Weights of a small GPT-style language model, trained from scratch on English Wikipedia: untied embeddings.
Each number is 128 + 24 x the weight over its row's rms, rounded and kept within 0 to 255. Layers, rows and columns count from 0. The size above them is the row's rms in percent of the matrix's.

# layer 3 attention value, 256x256, rms 0.0383, rows 244-255, columns 64-127
size [100  96  85 108 108 117 124  92  95 114 104  87]
[[129 131 143 113 137 134 115 116  92 116 158 106 112 126 118 131 145 131 138 124 124 142 105 110 107 126  76  83 146 128 155 146 111 104 174 149 136 125  98 131 101 115 132 102 157 109 137 167 131 141  98 111 124 160 123 112 121 124 147 149 120 146  77 102]
 [135 130 128 133 127 103 135  95 123 165 124 133 145 142 143  75 106 139 165 112 114 140  95 121  94 143 133 110 148 122 168 106 122 154  84 149 109 149 142 154 105 109 121 122 131 117 152 154 118 101 122 164 108 137 125 127 113 118 109 153 134 135 138  69]
 [156  97 112 124 126 150 151  97 153 121 132  74 168 112 108 112 107 126 118 119 109 156 109 147 130 146 175 110 150 125 118 118 117 122 112 124 121 154 123 105  93 140 141  82 139 137 186  94 150  99 116 117 111 124 174 102 141  77 149 160 130 142 161 125]
 [126 127 127 110 130 107 157 116 129 148 103 112 156 115 134 131 112  99 131 133 122 110 109 164  82 114  96 113 137 108 131 134 113 101 140 116  90 141  86 118 152 111 142  93  85 138 121 142 111 119  55 165 124 116 145 153 126 100 123 133 119 121 109 152]
 [116 106 110 151 123 168 112 150 124 127 167 177 115 151 103 112 168 182 167 163 118 112 120 109 107 133 151 166 113 145 117 132 134 143 121 109 113 109 172 115 119 125  83 174 127 137  95 135 133 126 144 145 123 143  96 131 116 117 101 122 146 152  81  99]
 [120 131  88 139  99 121 108 147 131 114 122 157 132 158 137 141 104 172 116 166 160 109 136 105  97 112  89 131 137 143 116 136 129 158 167 134 164 112  91 122 138 109 126 128 149 110 162  98 150 138 156  90 143  99  94 161 109 144 103 112  81 134 126 160]
 [ 95 118 142 126 111  96 159 133 117 136 160  93 120  93 114 144 150  96 120  93  99 160 140 130 150 102 146 103 131  95 142 127 122 133  99 124  86 132 102  81 128 100 111 106 141 137 115 123 116 118 102 125 112 160 172 137 144 106 106 128 158 100 125 112]
 [116 143 149  97 121  87 123 153 110 126 113 115 116 173 145 115 115 133 116 219 157 109 123 122 123 124 150 190 115 144 119 106 158  90  83  83 135 105 114 165 135 133 117 134  96 106 108 113 147  94 144  98  98 120  85 149 127 178 143 129 141 151 116 101]
 [ 90 137  62 142 115 124 110 127 130 143 109 151 151  91 101 136 121 158 164  97 107 138 119 104 153 137 123 120 110  70 135 152 144 119 101 141 120 130 157 102 128 119  98 118 108 176  98 127 111 105 163 134 118 123 132 112 159 146 117 169 157 113 142  89]
 [103 112 134 127 159 129 171 110 161 134 146 137 119  99 130 133 120  69 116 113 116 152 144 151 127  93 127 113 145 124 142 101 114 118 115 129 129  98 140  85 149 109 113  85  90 160 125 142 130 137  64 167 144 135 161 144 162 122 139 110 150 118 149  93]
 [178 147 106  89 168 142  97 128 119 159 153 158 104 102 136 114 129 160 145  80 120 152 144 113  96 118 126 150 104 120  77 107 118 169 132 144 149 112 113 167 102 144 105 113 128 143  93 114 118 154 148 140 148 101 126  93 122 159 136 102 145 152 110 102]
 [177 145 134 141 139 138 154 178 170 141 118 146 122 155 150 146 109 130 117 116 161  93  74 128 105 132 151 104 144 141 121 163 117 129  97 140 121 118 116 180 145 120 152 170 161 122 152  98  99 143 201 114 120 153 147 115 134 118 108 152 157 110 106 165]]
# layer 3 attention output (transposed), 256x256, rms 0.0759, rows 244-255, columns 64-127
size [ 91  97  79 109 108 110 112  85  92 120 102  80]
[[159 121  83 111 126 145 156 120 129 124 100  91 131 129 105 101 122 121 133  80 145 110 151 123 149 115 128 154 128 114 125  97 146 149 100 115 120 160 150 129 146 160 101 147 163 130 132 104 134 115  99 158 168 123 122 134 125 175  90 100 102 115 178 152]
 [128  95 146 117 150 148  97 126  86  96 146 135  91 158 156 153 132 121  99 145 129  90 162 165 180  79 133 136 124 112 123 123 105 127 113 138 152 153 110 111 127  91 145 112 120 133 113 115 150 203 155 114 137 125 125 134 136 169 122 116 117 103 132 159]
 [146 155 150 129  85 133 123 168 108 102  79 170 120 112 139 144 115 147 149 109 134 130 144 127 125 113 106  97  91 131 120 173 130 129 135 114 100  77 139 162 142 172 156 149 135 142 123 151 133 117 121 129 186 118 121 107  98 182 110 123 123 125 136  74]
 [135  90 167 146  72 136 113 154 100 142 105 143 141 123 140 114 108 129 133 129 138 153 122 117 136 149 127 104  93 168  99 195 139 117 115 130 107  81 191 143 122 162 135 187 175 126 161 106  94 154 111 121 166 146 107 101 108 152 111  73 132 112 148  63]
 [147 141 123 114 142  94 137  85 138 108 150  81 154 132 143 107 114  83 122  99 140 111 124 158 124 111 161 134 146  83 145  86 119 158 122 156 152 161 120 138 150 109 148  49 138 113 142 131 115 128 113 115  87 167 119 138 149 135 112 148 131 139 153 156]
 [134 130 127 122 152 120 133 134 102 103 100 161 143  95 126 130 116 113 141 169  98 132 127 147 173  97 128 138 135 122 158  84 110 113 127 145 153 126 114  94 152  54 114 102 121 124 109 156 170 181 110 157  99 121 135 139 133 105 133 111 163 118 122 125]
 [135 127 141 139 111 147 127 160 122 146 113 123  96 152 137 144 122 137 144  94 134 130 117 104  93 152 122 124 108 155  95 183 155 120 139 103  96  86 165 167 107 211 135 180 136 136 135 112 113 118 135 135 177 122 110  99 116 170 106 141 110 137 116 100]
 [ 90 117 120 106 100 122 112  70 212 145 153 109 102  77 126 116 120 118 142  64 142 112 146 117 141 124 138 134 134 108 133 118 136 176 189 119 168 157 139 112 134 152 129  72 140 155 114 130  84 136 129 102 104 126 154 110 149  63 126 144 137 127 119 133]
 [133  83 153 110 137 129 113 126 105 122 175 103  94 174 130 156 105 144 132 125  94 125 122 160 107 115 118 137 171 126 124 119 123 122  81 121 143 161 100 134 143 125 117  73 146 117 133 128 114 126 154 108 110 147 150 123 134 146 148 125 152 148 129 126]
 [129  87 164 130  78 141  88 139 113 142 123 117  86 148 124 120 116 159 123 111 145 129 134 120 113 153 124 131 130 145  87 197 145 121 140 121 108 107 129 176 116 150 141 187 148 135 139  91 102 118 141 107 140 124 108 121 114 160 129 144 129 111 119 106]
 [136 145 120 125 142 130  94  68 142 120 144  93 124 141 121 131 120 101 102 156 139 126 147 159 160 115 129 102 161  96 165 100 113 158 113 125 162 190 103  88 145  48 122  72  83 159 120 134 130 128 165  94  97 100 110 153 131 121 128 174 108 136 163 151]
 [116 133 116 106 151 131 153  82 105 108 147 117 122 108 126 167 137 131  99 142 148 118 164 121 147 115 124 137 129  72 147  90  92  98 170 129 131 149  86 116 133  94 112 119  78 139  80 139 120  93 144 125 107 156 120 131 147  61 153 147 113 125 104 187]]
# layer 3 MLP gate, 704x256, rms 0.0545, rows 0-26, columns 64-127
size [ 18 158 129 135  20 132 143  18 106  18  92 192  18 150  58  22 119  16 212 118  19 169  39 126  72  86  27]
[[104 128 111 133 152 155 150 129 121 162 134 143 127 140 122 147 124 124 146 161 124 162 138 113 124 152  78  90 110 133 146 134 148  99  98 169 112 148 139 172 105 146 105 146 108 115 160 117 139 126 135  96 143  82 149 107 128 101 177 140 140 119 161 131]
 [146 154 120 106 154 120 127 129  80 122 109 118 103  95 104 155  86 127 161 128 120 165 135 140 118  93 135 145 103  89 112 110 158 133 129 139 128 129 104 126 114 121 167 114  78 125 150 129 145 161  94 153 178 156 144  71 134 137  87 131 173 112 116 102]
 [161 144 135 129 134 106 150  84 114 107 137 133  97  86 105 116 140  95 153 146  98 137 137 124 132  76 163 130 138 154 123 122 136 155  85 155 172 139 165  88 112 135 144 152 116 135 154 137 124  89 140 141 152 162  90 121 112 144 122 153 130 128 131 105]
 [136 127 173 137 133 124 137 158 125 125 159 171 120 129 137 110 113 166 131 126 158 124 146 147 126  86 130 123  94 125 137 150 145 127  81 124 133 137 125 118 129 146 132 141 114 151 140 178 116 137 185 107 171 127 109 121 127 202 112 152 114 132 127 134]
 [141 153 126 149 131  91 138 125 173  86 111 167 129 149 134 135 111 159 121 145 175 132 142 152 135 148 117 145 134 130 106 137  90 115 145 104 114 124 123 158 121 117  94 122 121 128 115 104 119  94 100 141  88  98 121 123 136 106 149 140 127 146 144 146]
 [ 98 130 113 137 164 155 124 160 147 108 117 145 105 150 116  96 157 138 122 122 110 115 160 126 115 114 129 129 143 122 147 150 126 101  90  83 133 165 108 130 147 143 109 121 146 110 129 110 113 125 113 131 121  63 116 150 130 145 111 147 134 131 145 146]
 [131 146 141 163 147 121 134 147 154 109 166 115 144 100 154  92 132 112 159 124  97 107 175  89 132 115 124 144 125 127 153 132 135 132 116 148 139 177 138 136 210 137 122 114 149  98 153 111 146  93 125 141  62  95 145 165 124 136 151 125 150 125 114 159]
 [126 133 115 145 156 138 115  92  67 123 153 120 126 158 116 105 132 121 123  97 142 127 136 137 121 111 137  97 147 115 191 106 139  53 135 139 122 140 129 142 109 114 148 146 140  94  79 138 103 128 124 118 111 131 146 135 133 185 193 116 120 113  91 112]
 [103 140 154 177 123 143 120 137 153 172 157 135 148 169 175 115 147 109 139 130 130 132 125 159 153 120  99 115 121 117 115 135 148  78 142 117 104 124 140 110 176 134 125 160 143 103 166 163 114 113 140 123 147 145 123 132 140 124 104 151 132 103 123 135]
 [175 141  93 145 107  90 161 116 103 102 102 149 103 159 141 167 130 123 104  94 128 166 128 112  99 161 127 162 174 148 117 113 143  89 144 114 157 136 133 161 164 129 117 122 130 176 146 146 128 133 116 127 129 141 128 103 110 156 152 110 138 125 126 118]
 [ 87 135 133 107  98 122 140 133 124 102 155 108 102 125 138  96 156  96 120  95  94 121  81 126 135 118 111 194 103 128 174 107 125 203 140 143 150 128 107  79  75 127 154 149 123 109 115 124 116 106 115 123 121 117 146  76 109  95 176 131 111 122 143  90]
 [122 127 115 129 102 108 110 101 133 129 139 112 121 116 136  88  86 126 117 116 116 103 149 100  68 130 102 128 161 116 107 119 149 132  92 168 138 136 155 117 164 144 139  92  97 123 106 134 163 100 126 148 145 121 161 111 111 102 127 125 166 101 128 121]
 [120  95 125 162 116 124 170 180 129 142 128 115 106 111 163 102 145 130 128 112 160  92 120 130 114 135  89 147 132 139 100 112 155  82 112 115 101 157 109 156 143 127 123 129 114 147 124 164 123 146 180 117 103 197 128 161 144 130 156 158 137 138 109 131]
 [ 90 107 160 106 104  78 123 143 140 104 123 150 126 159 122  88 132 123 142 138 125 125 123 121 140 113 137 110 167 114  98 144 127 101 152 116 135 125 140 110 158 117 147  88 137 126 123 118 143 126 144 147 121 116 168 159 149 126 148 140 125  92 177 110]
 [ 69 101 170  70 132 146 104 119  98 127 135 130 134 143 104 110 142 127 104 145 108 122 119 146 137 117 142 124 140  88  90  92 152  99 131 113 111 129  97  59 122 113 125 168  96 109 161 128 131 124 125 133 122 155 153 156 126 139  51 153 129 113 196 154]
 [127 129 124  89 125 125 122  75 158 142 101 101  74 127 126 153 125 132 118 145  81 116  81 118 113 118  86 161  98 130 113 140 136 233 120 113 135 121 144  97 174 128 135 163 149 148 139 138 127 144 161 133  78 191 129  94 129 113  79 140 122 115 149 120]
 [115 126 145 188 115 174 138 115 105 136 107 163 129  86 152 136 103  99 115 163 127  70 113 107 122  95 119 119 113 143 133 140 144  82 111 138 146 150 146 120 136 148 131 158 132 163 127 141 130 101 156 103 131 158  90 102 101 116 145 113 116 152 150 156]
 [141 137 134  95 102 170 122 143 114 102 108 133 126 130 124 123 133 155 189 121 128 142  99 144 171 153 126 166 127 110  98 121 135 210 124 119 141 115 127 106 134 108 138 146 150 122 129 141 132 134 137 142 129 109 122 119 130 156 163  86 113 155 171 116]
 [145 124 135 122 139 125 129  99 144 115 122 116  99  70 166 108 133 147 139 120 128 112 136 157 159 159 164 144 153  94 127 103 150 113 116  99 152 159 180 127 114 144 160 104 186 128 112 135 112 124 175 128 119 132 115 120 139 126 139 150 144 146 108 193]
 [ 61 136 125  92 119 133  95 116 113 145 145 137 152 140 110 166 134 124 110 101 160 155 123 114 101 109 131 152 140 123 126 124 127 133 116 118 129 132 140 117  86 128  89 129 105 135 103 114 134  65 108 119 158 101 130  79 116 140 140 158 150 127 111 113]
 [191 151 134 120 160  81 137 113 150 150 113  92 123 132 111 117 141 141 165 209 100 136 116 151 108 128 110 126 124  97 147 121 151 227 101 114 108 135 114 120 125 144 154 142 108 126 131 110 153 100 123 137 135  59 135 100 143  94  60 127 171 124 137 107]
 [127 127  99 106 113 134 128  97 147 112  92 122 155 169 176 113 143 152  98  94 161 129 122 127 152 111  91 130 158 143 143 105 127 120 114 153 110 161 106 142 130 141 160  93 139 112  74 142 201 129 144  97 123 159 129 127 122 141 163 114 150 104 137 106]
 [ 74 155 113 120 116  93 104 133 134 106 139 141 146 116 123 121 134 152 138 159 108 111 127 136 144 106 165 119 165 153 135 104 145 106 123 111 148 152 142 116 140 101 121 127 104 142  97 112 116 151 136  95  75 148 126 126 133  83 168 149 124 110 185 171]
 [122 142 164 167 120 160 135 114 139  83 110 139 123  78 124 164 160  93 145 139 157  99 118 137 175 100 137 119 138 100 136 109 119 121  86 128 126 116 119  78 159 103 164 110 105 138 155 149 136 126 142 128 142 156 148 102 150 169 140 124 137 156 133 115]
 [132 150 149 129 139 100 112 107 124 145 155 125 148 123 143 124 111 125  92  67 115  98 133 132 157 139 101 161 100 110 136 136 129 180 143 121 102 146 146 130 172 112 148 167 135 123 141 145 117 150 153 128 157 112 151 146 146 155 151 100 162 115 162 111]
 [152 146 138  85 123 149 124 129  83 182 151 113 135 137 132 106 144 130 140 110  91 174 165 111 119 135 122 139 113 133 119 123 112 179 136 145 144 149 132 120 150 130 123 110 142 123 185 114 143 127 109 150 140  84 163 108 121 112 113 125 146 117 163 113]
 [ 89  92 121 156 120 126 119 158  99 121 124 134 146 136 116 137 122 128 127 201 102 141 102 153 137 124 131 129 116 142  99 108 152 104 122 130 136 134 127 137 127 116 140 129 110 140 101 133 125 124 109 145 144 120 117 130 127 162 152 104 119 119 157 136]]
# layer 3 MLP up, 704x256, rms 0.0519, rows 0-26, columns 64-127
size [ 19 156 130 140  21 129 140  18 117  18  93 191  18 153  53  22 129  17 216 121  20 171  37 137  76 105  22]
[[114 157  96 134 127 107 147 152 161 137 128  84 135  89 137 158 136 125 166  93 129 118 122 134 116 139  81 102 150 111 161 146 157 131 120 153 130 137 143 120 110 141 116 115 139 102 107 110 112  95 111 118 129 110 111 104 126 123 114 118 153 132  84 114]
 [101  94 109 147 145 155 124 133 158 115 124 109 127 122 106 142 156 150  92 134  86 126 133  55  73 161 151 102 138 149  95 145 136 152 120 141 180 127 127 103 143 113 105 159 140  90  73 152 105 130 156 143 124 113 162 111 120 118 147 100 118  99 105 103]
 [169 142 138 119 149 104 106  89 119 108 132 136 148  94 110 144 136 127 136 149 100 153 137 140 127  93 140 151 145 129 134 143 124 107 115  97 116 145 147 112 114 113 140  78 124 106 102 112 113 116 112 142 102 118 124 116 137 138 112 152 133 120 154  71]
 [123 123 219  75  97 120 137 124  89 145 159 132 132 118 132 118 110 116 135 101 132 136 153 159 139 105 135  96  72 142 131  93 123 113 104 124 101 130 119  95  76 143 121 169  90 165 107 152 104 136 122 160 132 124 123  97 137 149 183 150 110 131 107 117]
 [111 122 102 146 114 172 119  90  75 130 130 119 108 147 133 140 113 148 107 129 128  82 125 144  97 122 112 127 128 147 139 117 104 197 114  99 121 133 141 132 134 123 109 150 156 135  79 187 141 119 141 145 136 117 119  67 123 184 221 116 142 115 113 110]
 [159 105  86 109 172 141 120 108 118 151 157 137 158  98 164 141  98 114 101 157 125 147 132 108 107 108 144 122 146 131 131 135  98 153 152 143 143 145 133 124 164 135 120 145 142 165 164 103 143 162 149 114 114 117  89 169 112 162 114 106  87 130 147 183]
 [136  97 138 158 148 125 146 122 137  93 131 183 118 148 104 163  94 176 148 109 204 136 102 151 133 137 136 139 117 130 115 127 143 155 108  71 119 129 102 137  82 143 125 145  75 164 102 160 143 133 154 114 184 154 109 115 143 156 111  99 105 165 190 138]
 [125 108  82 101 139 157 120 149 132 137 107  97 151 123 129 132 136 122 114 171 120 114 129 171 117 109 130 150 146  90 150 119 103 140 146 125 170 156 115 132 124 119 180 100 152 104  95 131 144 154 117 111 133 130 124 117 128 138  49  98 136  98 156 140]
 [182 121 103 159 111 103 133 121 167 134 152 126 136 162 156 132 136 167 118 106 152 189 148 107 123 120 105  87  94 119 137 125 122 180 160 120 159 102 129 188 124 112 107 173 113 107 121 118 143 115 168 108 149 105 114  75  98 139 168 131 178 120 132  83]
 [105  98 123 104 143 136 127  71 115 120 179 110 162 126 159 190 151 115  95  96 107 164 128 148 131 152 109  90 131 135 130 114 107  72  97 116  96 110 129 113 161 135 104  67 161 144 127 106 126 120  82 143 100 119 118 143 126 134 149 121 140 137 123 144]
 [144 139 130 141 143 139 112 123 104 147 103 144 114 156 148 112 123 119 114 140 129 136 171 132 122 155 153 119 174 105 138 137 105  85 136 123 139 108 113 102 143 144 107 177 119 167 115 122 152  82 141 145 177  89 134 113 127 101 116 142 148 124 133 152]
 [137 139 109 106 136 106 131 101 152 161 134 121 147 118 136 104 159 134 103 111 109 117 119 101 100 150 158 137 154 129 102 136 109 120  90 110 151  99 157 143 165 101 115 124 167 108 103  97 124  84 114 178 111 138 140 145 123  98 129 133 156 121 136 102]
 [101 131 147 158 159 142 140 152 117 132 114  83  73 128 134 143 133 109 146 188  40 170 125 139 115 135 131 133 114 154 126 123 147 230  98 158 112 142 124 108 101 128 125  90 106 130 145 115 110 116 153 108  40 184 123 126 138 136 115 117 125 139 137 101]
 [172 125 128 127 133 149 129  99 104 173  99  82 104 142 136 152 129 142 106 163 117 106 135 115 128 156 140 131  99 115 195 123 139 137 112 126 135 123  89 128 126 119  81 174 123 125 123 147 137 136 143  99 170 105 134 102 130  71 144 114 134 136 113 160]
 [ 83  98 107 104 133 143 153 124 107 135 150 142 131 144 128 148 152 140 128 127  92 124 137 150 138 107 140 112  97 107 114 119 128 113  90 163 111 141 113  50 144 141 140 108 178 124 145  83 131  96  64 148 148 105 147 124 138  73 106 130 138 147 111 134]
 [110 114 135 110 115 160 137 142 133 151  94 148  68 132 143 145 143 117 143 128 142 108 173 133 122 107 123 120 106 149 133 129 136 216 115 114 146 121 113  98 119 119 100 124 127 123 165 118 126 162 201 108 130 169 109 129 132 108 146 146 126 135 123  95]
 [101  95 199 158  97 100 141 124 144  97 144 125 139 135 156 107 112 119  99 128 148 126 123 154 147  96 121 130 102 125  76 123 121 143 146 144 152 141 156  90  68 116 163 126 140 116 115 137 133  99 106  99 113 169 142 128 139 152 145 131 152 108 142 106]
 [109  72 133  79 126  90 129 139 129 123 136 118  51 116 157 137 159 135 104  83 118 103 117 110 131 116 105 145 128 151 136 132 143   0 172 153 143 131 126 140 154  98 163 142 103 166 139 156 125 160 137 133  93 148 132 104 130 136  94 127 151 129 123 132]
 [139 145 165 136 122 115 124  91 149 125 125 110  99  99 130 125 117 128 116 107 106 120 119 154 120 165 121 149 155  99 123 110 141  76 142  99 127 140 147  95 109  89 136 114 160 129 124 122  79 112 167 151 129 137 128 136 159  75 115 156 117 114 105 117]
 [ 98 170 154 125 127  82 129 122 125 146  85 157 156 140 138 183 120 159 132  99 143 115 145 172 145  99 119  95 167 124 132 125 143 152 143 117  91 108 105 169 172 121 168 171 116 149 141 139 117 124 145 131 157 158 114 108 143 168 121 132 127  92 159 138]
 [146 111 159  95 137 162 127 139 122 119  94 144 121 125 117 162 128 130 154 137  92 173 141 105 118 130  92 155  91 155  90 132  79 149 128 153 105 112 126 172 138 133 119 145 161 134 150 132 114  93 111 116 223 107 150 101 123 116 135 125 148 128 148 109]
 [130 123 137 120 156 120 155 118 124 109 117  88 149  83 104 176 113 123 123 147 139 148 121 104 123 145 132 120 167 162 116 130 134 172 135 166 116 141 148 102 111 118  90  98 140 106 161 108 101 108 120 148 160 171  81 115 119 115 123 170 123 164 173 138]
 [ 77 130 142 135 137  79  99 122 124 114  81 106 186 135 132 128 115 122  92 168 114 148 117 116  99 172 110 177 166 109 145  92 135 188 133 148 133 143 105 151 120 127 105 118 115 170  97 120 132 125  71 136 130  91 123 141 135 147 113  97 108 114 138 138]
 [138 156 125 103 145 173 121 106 129 128 151 133 131 142 178 107 135 121 114  76 116  83 133 114 139 120 149 100 104 121 121 131 104 132 138 109 131 157 165 162 145 107 129 112 139 150 114 115 155 150  69 116 131 138 137 113 151 101 157  96 170 108 158 110]
 [108  86 127  98 119 153 130 138 127 153 156 120  79 148 102 143 159 143 141 132 155 138 117 139  87 167 166 108 105 119 100 116 148 176 118 121 194 129 152  77 106 147  69 129 122 145  89 119 101  71 125 137 152 123 127 139 138 104 170 104 117 118 106 114]
 [100 144 107 118 109  94 146 131 127  84 107 129  91 128 148 151 137 162 172  92 138  93 114 160 109 124 159 147 140 164 128 137 161  19 107 122 124 119 123 111 147 119 171 169 129  98 136 106 131 117  87 132 110 131 135 115 128 118 109 119 129 131 129 156]
 [ 68 174  82 124 160 102 140 106 154 149 123 134 124 127 114  83 121 130  98 185 127 135 134 115 125 116 177 173 100  98 134 119 159 134  77 115 140 125 144 156 134 144 134 164 167 159  83 153 134  94 130 137 117 117 125 143 117 184 183 131 127 153 106 155]]
# layer 3 MLP down (transposed), 704x256, rms 0.0492, rows 0-26, columns 64-127
size [ 15 159 142 144  17 146 147  14 124  15  94 195  15 155  56  16 134  14 200 127  13 176  31 133  75  96  18]
[[108 126 125 119 118 100  69 173 118 124 109 165 114 131 149  98 156 151  90 121 127 110 174 132 114 126 152 162 149 112 118 142 106 155 143 136 159 103 146 116 158 168 150 149 140  77  99 138 123 123 129 136 120 133 148 113 105 120 111 123 117 142 161 135]
 [109 104  87 133 168 144 140 125 142 100 114 135 155 115  81 143 137 127 102 133  93 132 135  50 100 136 148  95 149 162 116 155 115 152 114 154 140 159 114  77 150  82  73 141 104  75 109 105 136 120 139 162 100 120 129 119 112 141 117 109 106  94 103 113]
 [144 144 141 122 146 141 184  95 132 119 115 112 124 129 101 113 128 114 142 120 112 128 129 128 120  92 141 103 140 148 105  88 137 123 103 153 155  90 168  95  90  96 140 159 113 118 129 113 101 107 120 201 168 150 137 111 114 148 133 117 150 111 113 106]
 [144 125 110 155 138 108 146 143 131 109  76 121 127 155 110 120 121 120 132 151 118 129  93 137 101 179  99 145 176  85 104 163 119 130 167 142 107 108 138 159 170  35 150 117 140  85 104  89 122  99 105 131 109 133 167 150 134  84 113 100 138 132 142 130]
 [ 73 142 146 150  87  95 130 103 155 120 129 140 171 146 168 152 153 113 175 154 128 123 110 117 127 133 168 124 132 112 133 183 110  99 170 105 129 126 125 115 165  65 117  86 127 144  92 138 112 137 126  82 126 154 114  82 118 156 132 109 119 122 115 117]
 [145 136 131 116  94 111 160 131 111 140 126 103 150 133 122 145 113 141 147 149 115 158  97 123 140 133 136 167 155  97 134 110 130 144 155 155 147 121 151 130 132  89 116 124 128 151 132 150 154 108 113 108 130 177 127  89 106 122 139 100 125 159 130 115]
 [143 113 119 109 111 111 101 132 151 138  98 145 123 153  92 149 131 165  75 121 160 137  89 184 134 113 150 131 139 104 105 140 131 160 129 102  96  93 119 128  95 186 122 165 107 155 102 134 120 146 147  97 169 164  86  91 123 142 109 135  74 142 140 102]
 [ 97 131 101 104 108 156 116 156 125 104 113 146 131 153 143 130 132 118 148 135 140 135 158 141 109 152 117 129 145 100 135 132 141 124 133 135 127 106 160 102 114 163 132 128 177 158 107 127 142 139 159 145 114 138 134 111 121 109 114 161 107 115 138 158]
 [160 111 116 178 146 103 127 119 138 138 145 112 153 155 145  97 161 192 110 136 143 167 171 116 121 130 127 141  88 100 146 119 150 130 137 127 170 126  98 139 171 104  93 181  98  85 136 101 140 124 134  89 133  97 149  97  96 130 112 104 190  92 130 107]
 [116 131 100  72 125 146 156  98 152 157 147 180 115 174  77 135 129 110 156  74 121 129 114 141 121 156 125  96  85 127 116 132 119 139 114 100 116 105  91 127 140 114  83 133 122  97 115 137  96 143  92 108 143 112 155 116 152  98 131 153 101 136  96 136]
 [ 69 139 108 109 126 147 134 153  68 104 138 157 127 121 153 110 147 142 101 121 123 107 126 153 153  77 130 148 160 136 160 151  95 152 125 131 119 120  88  84 109 216 129 144 145 162 134 136 164 118 168 131 174 117 119 126 117 115 106 135 144 124 120  90]
 [157  95 110 129 120 145  60 104 115 136 134 139 123 122 138  94 101 140 149 135 119 102 137 100  58 167 147 119 145  94 105 103 109 109 100 110 176 106 155 134 157 137 139  96 137 113 126 107 149  95 143 161  82 129 143 143 122  93 126  91 130 124 132 124]
 [143 132 116 105 140 148 113 155 171 139 127 131 152 138 136 107  91 157 129 156 110 114 150 162 169  87 130 133  92 130 133 169 158 154  87 149 153 101 100  88 145 132 142 145 138 150 119  99 106  76 112 180 123 128 133 132 129 116 138  86 109 104 117 142]
 [164 153 112 152 149 163  94 126  98 173 113 118 115 132 155 149 149 149 101 125 143 102 145 121 143 129 127 124 105 153 145  94 136 199 135 136 123 151 127 142  99 215 107 156 131 147 119 148 145 152 149 108 174 136 126 113  86 140 122 127 159 166 138 130]
 [ 99 133 105 122 128 145  35 105 127 120 121 148 119 133 137 126 116 145 139 169 140 141  96 134  84 154 106  66  98 115 114  33 140 101 135 114 125 115 104 116 157 105  84 118 158 110 132 131 112  94 108 110 146 127 124 159 115 151  74 165 140 117 145  99]
 [152 147 152 162 139 135  98  94 106 120 135  89 113 137 141 140  67 179 130 129 113 150 134  86 172 146 185 136 142 152 114 152 158 131 136  74 121  94 176 128 102 138 153 150 140 135  92 144 168 128 123 161 141 143  98 129 137 127  98 143  76 129 134  92]
 [124 142  89  94 168 158 108 130 125 135 107 126 114 126 131 143 135 122 124 162 106 103 141  96 120 130 132 123 107 148 152 163 118 112 110 135 147 142  97 146 194 199 144 132 111 123 148 113 180 141 134 157 102 146 121 140  83 113 115 140 139 128 113 138]
 [127 134 129 149 122  91 136 164 133 114 137 127 141  95 122 113 128 119 134 144 120 140 147 123  87 112  97 114  88 120 120 171 156  99 114 108  92 126 193 103 120  76 101 128 110  80 118 108  99 116 154 124 104 105 143 105 162 139 130 141 127 142 127 129]
 [115 139 144 133 133 110 145  94 139 134 123 115 103 106 146 108 113 121 142 115 119 140 131 133 133 156 149 122 150  90 109  80 136  87 118 139 151 149 173 123 103 113 161  98 154 116 104 124  96 114 148 150 118 139 115 108 159  94 126 152 119 164  85 171]
 [103 143 137 120 121 107 173  86 149 120  90 169 141 139 119 170 142 134 117 112 177 100 116 161 144  78 134 131 170 111 162 133 163 161 114 110 162  97  81 151 140 104 147 123 114 155 138 127 155 122 147 159 124 144  80 104 150 140 133 158 133 129 112 165]
 [110 137 111  87 142 108  81 139  85  88 144 121 160 143 123 133  96  89 152 138 158 126 132  73 138 112 111 167 102  90 158 101 142  89 151 116 126 144 143 132 114 156 111 149  95 106 132 141 129 179 109  96 187 153 141 142 106 123 165 144 146 146 161 148]
 [138 156 151 130 151 125 174 109  84 120 130  98 148  98 126 139 104 141 115 132 154 111 127  88 119 139 138 124 171 151 119  87 137 160 129 159 112 116 154  86 121  75 105 141 138  89 143 131 127  96  94 146 153 187 107 121  81 124 126 155 137 151 141 126]
 [104 138 155 148 131  92 129  85 143 131  96 170 115 100 123 120 109 151 153 153  91  97 115 195 160 144 131 147 137 123 149 133 160 100 150 100 131 131 130 116 126  21 111 122 133 141 144 107 135 123 112 134 135 129 126 141 145 118 122 144 124 123 130 141]
 [107 148 132  86 114 110  35 115 143  81 125 133 123 119 104 141 126 138 139 136 128 124 128 132 145  93 132 130 112 144 131 149 197 122 102 118 136 112 118 172 138 179 113 173 126 140 127 147 138 137 140 101 125 153 111  91 164 119 146 127 152 154 103 123]
 [100  89 159 113 116 139  91 165 103 103 169 158 134 153 135 150 134 173 124 158 158 153 148 129 124 147 158 115  84 146 120 108 133 117 110  62 155 101 133  79 166 218  99 134 141 145 102 163 136 114 133 113 160  94  82 105 130 106 137 135 143 130 119 132]
 [131 105 119 130 129  90 100 135 132 120  84 123 111 132 128 147 103 179 176 112 117 113 107 151  85 106 125 128 134 117 149 124 159 117  93 148 138 122 113 145 149 127 148 133 122 146 176 120 136 123 130 155 132 135  81 143 123 111 118  93  88 146 132 146]
 [125 112 142 192 124 129 149  80 119  66 145  92 134 121 120 107  96 120  78 102 138 105 156 151 123 144 129 147 126 168 151 166 130 134 136 165 138  97 127 112 140 156 178 143 140 125 121 133 154 128 146  87 127 176 137 126 166 106  45 144 129  94 139 125]]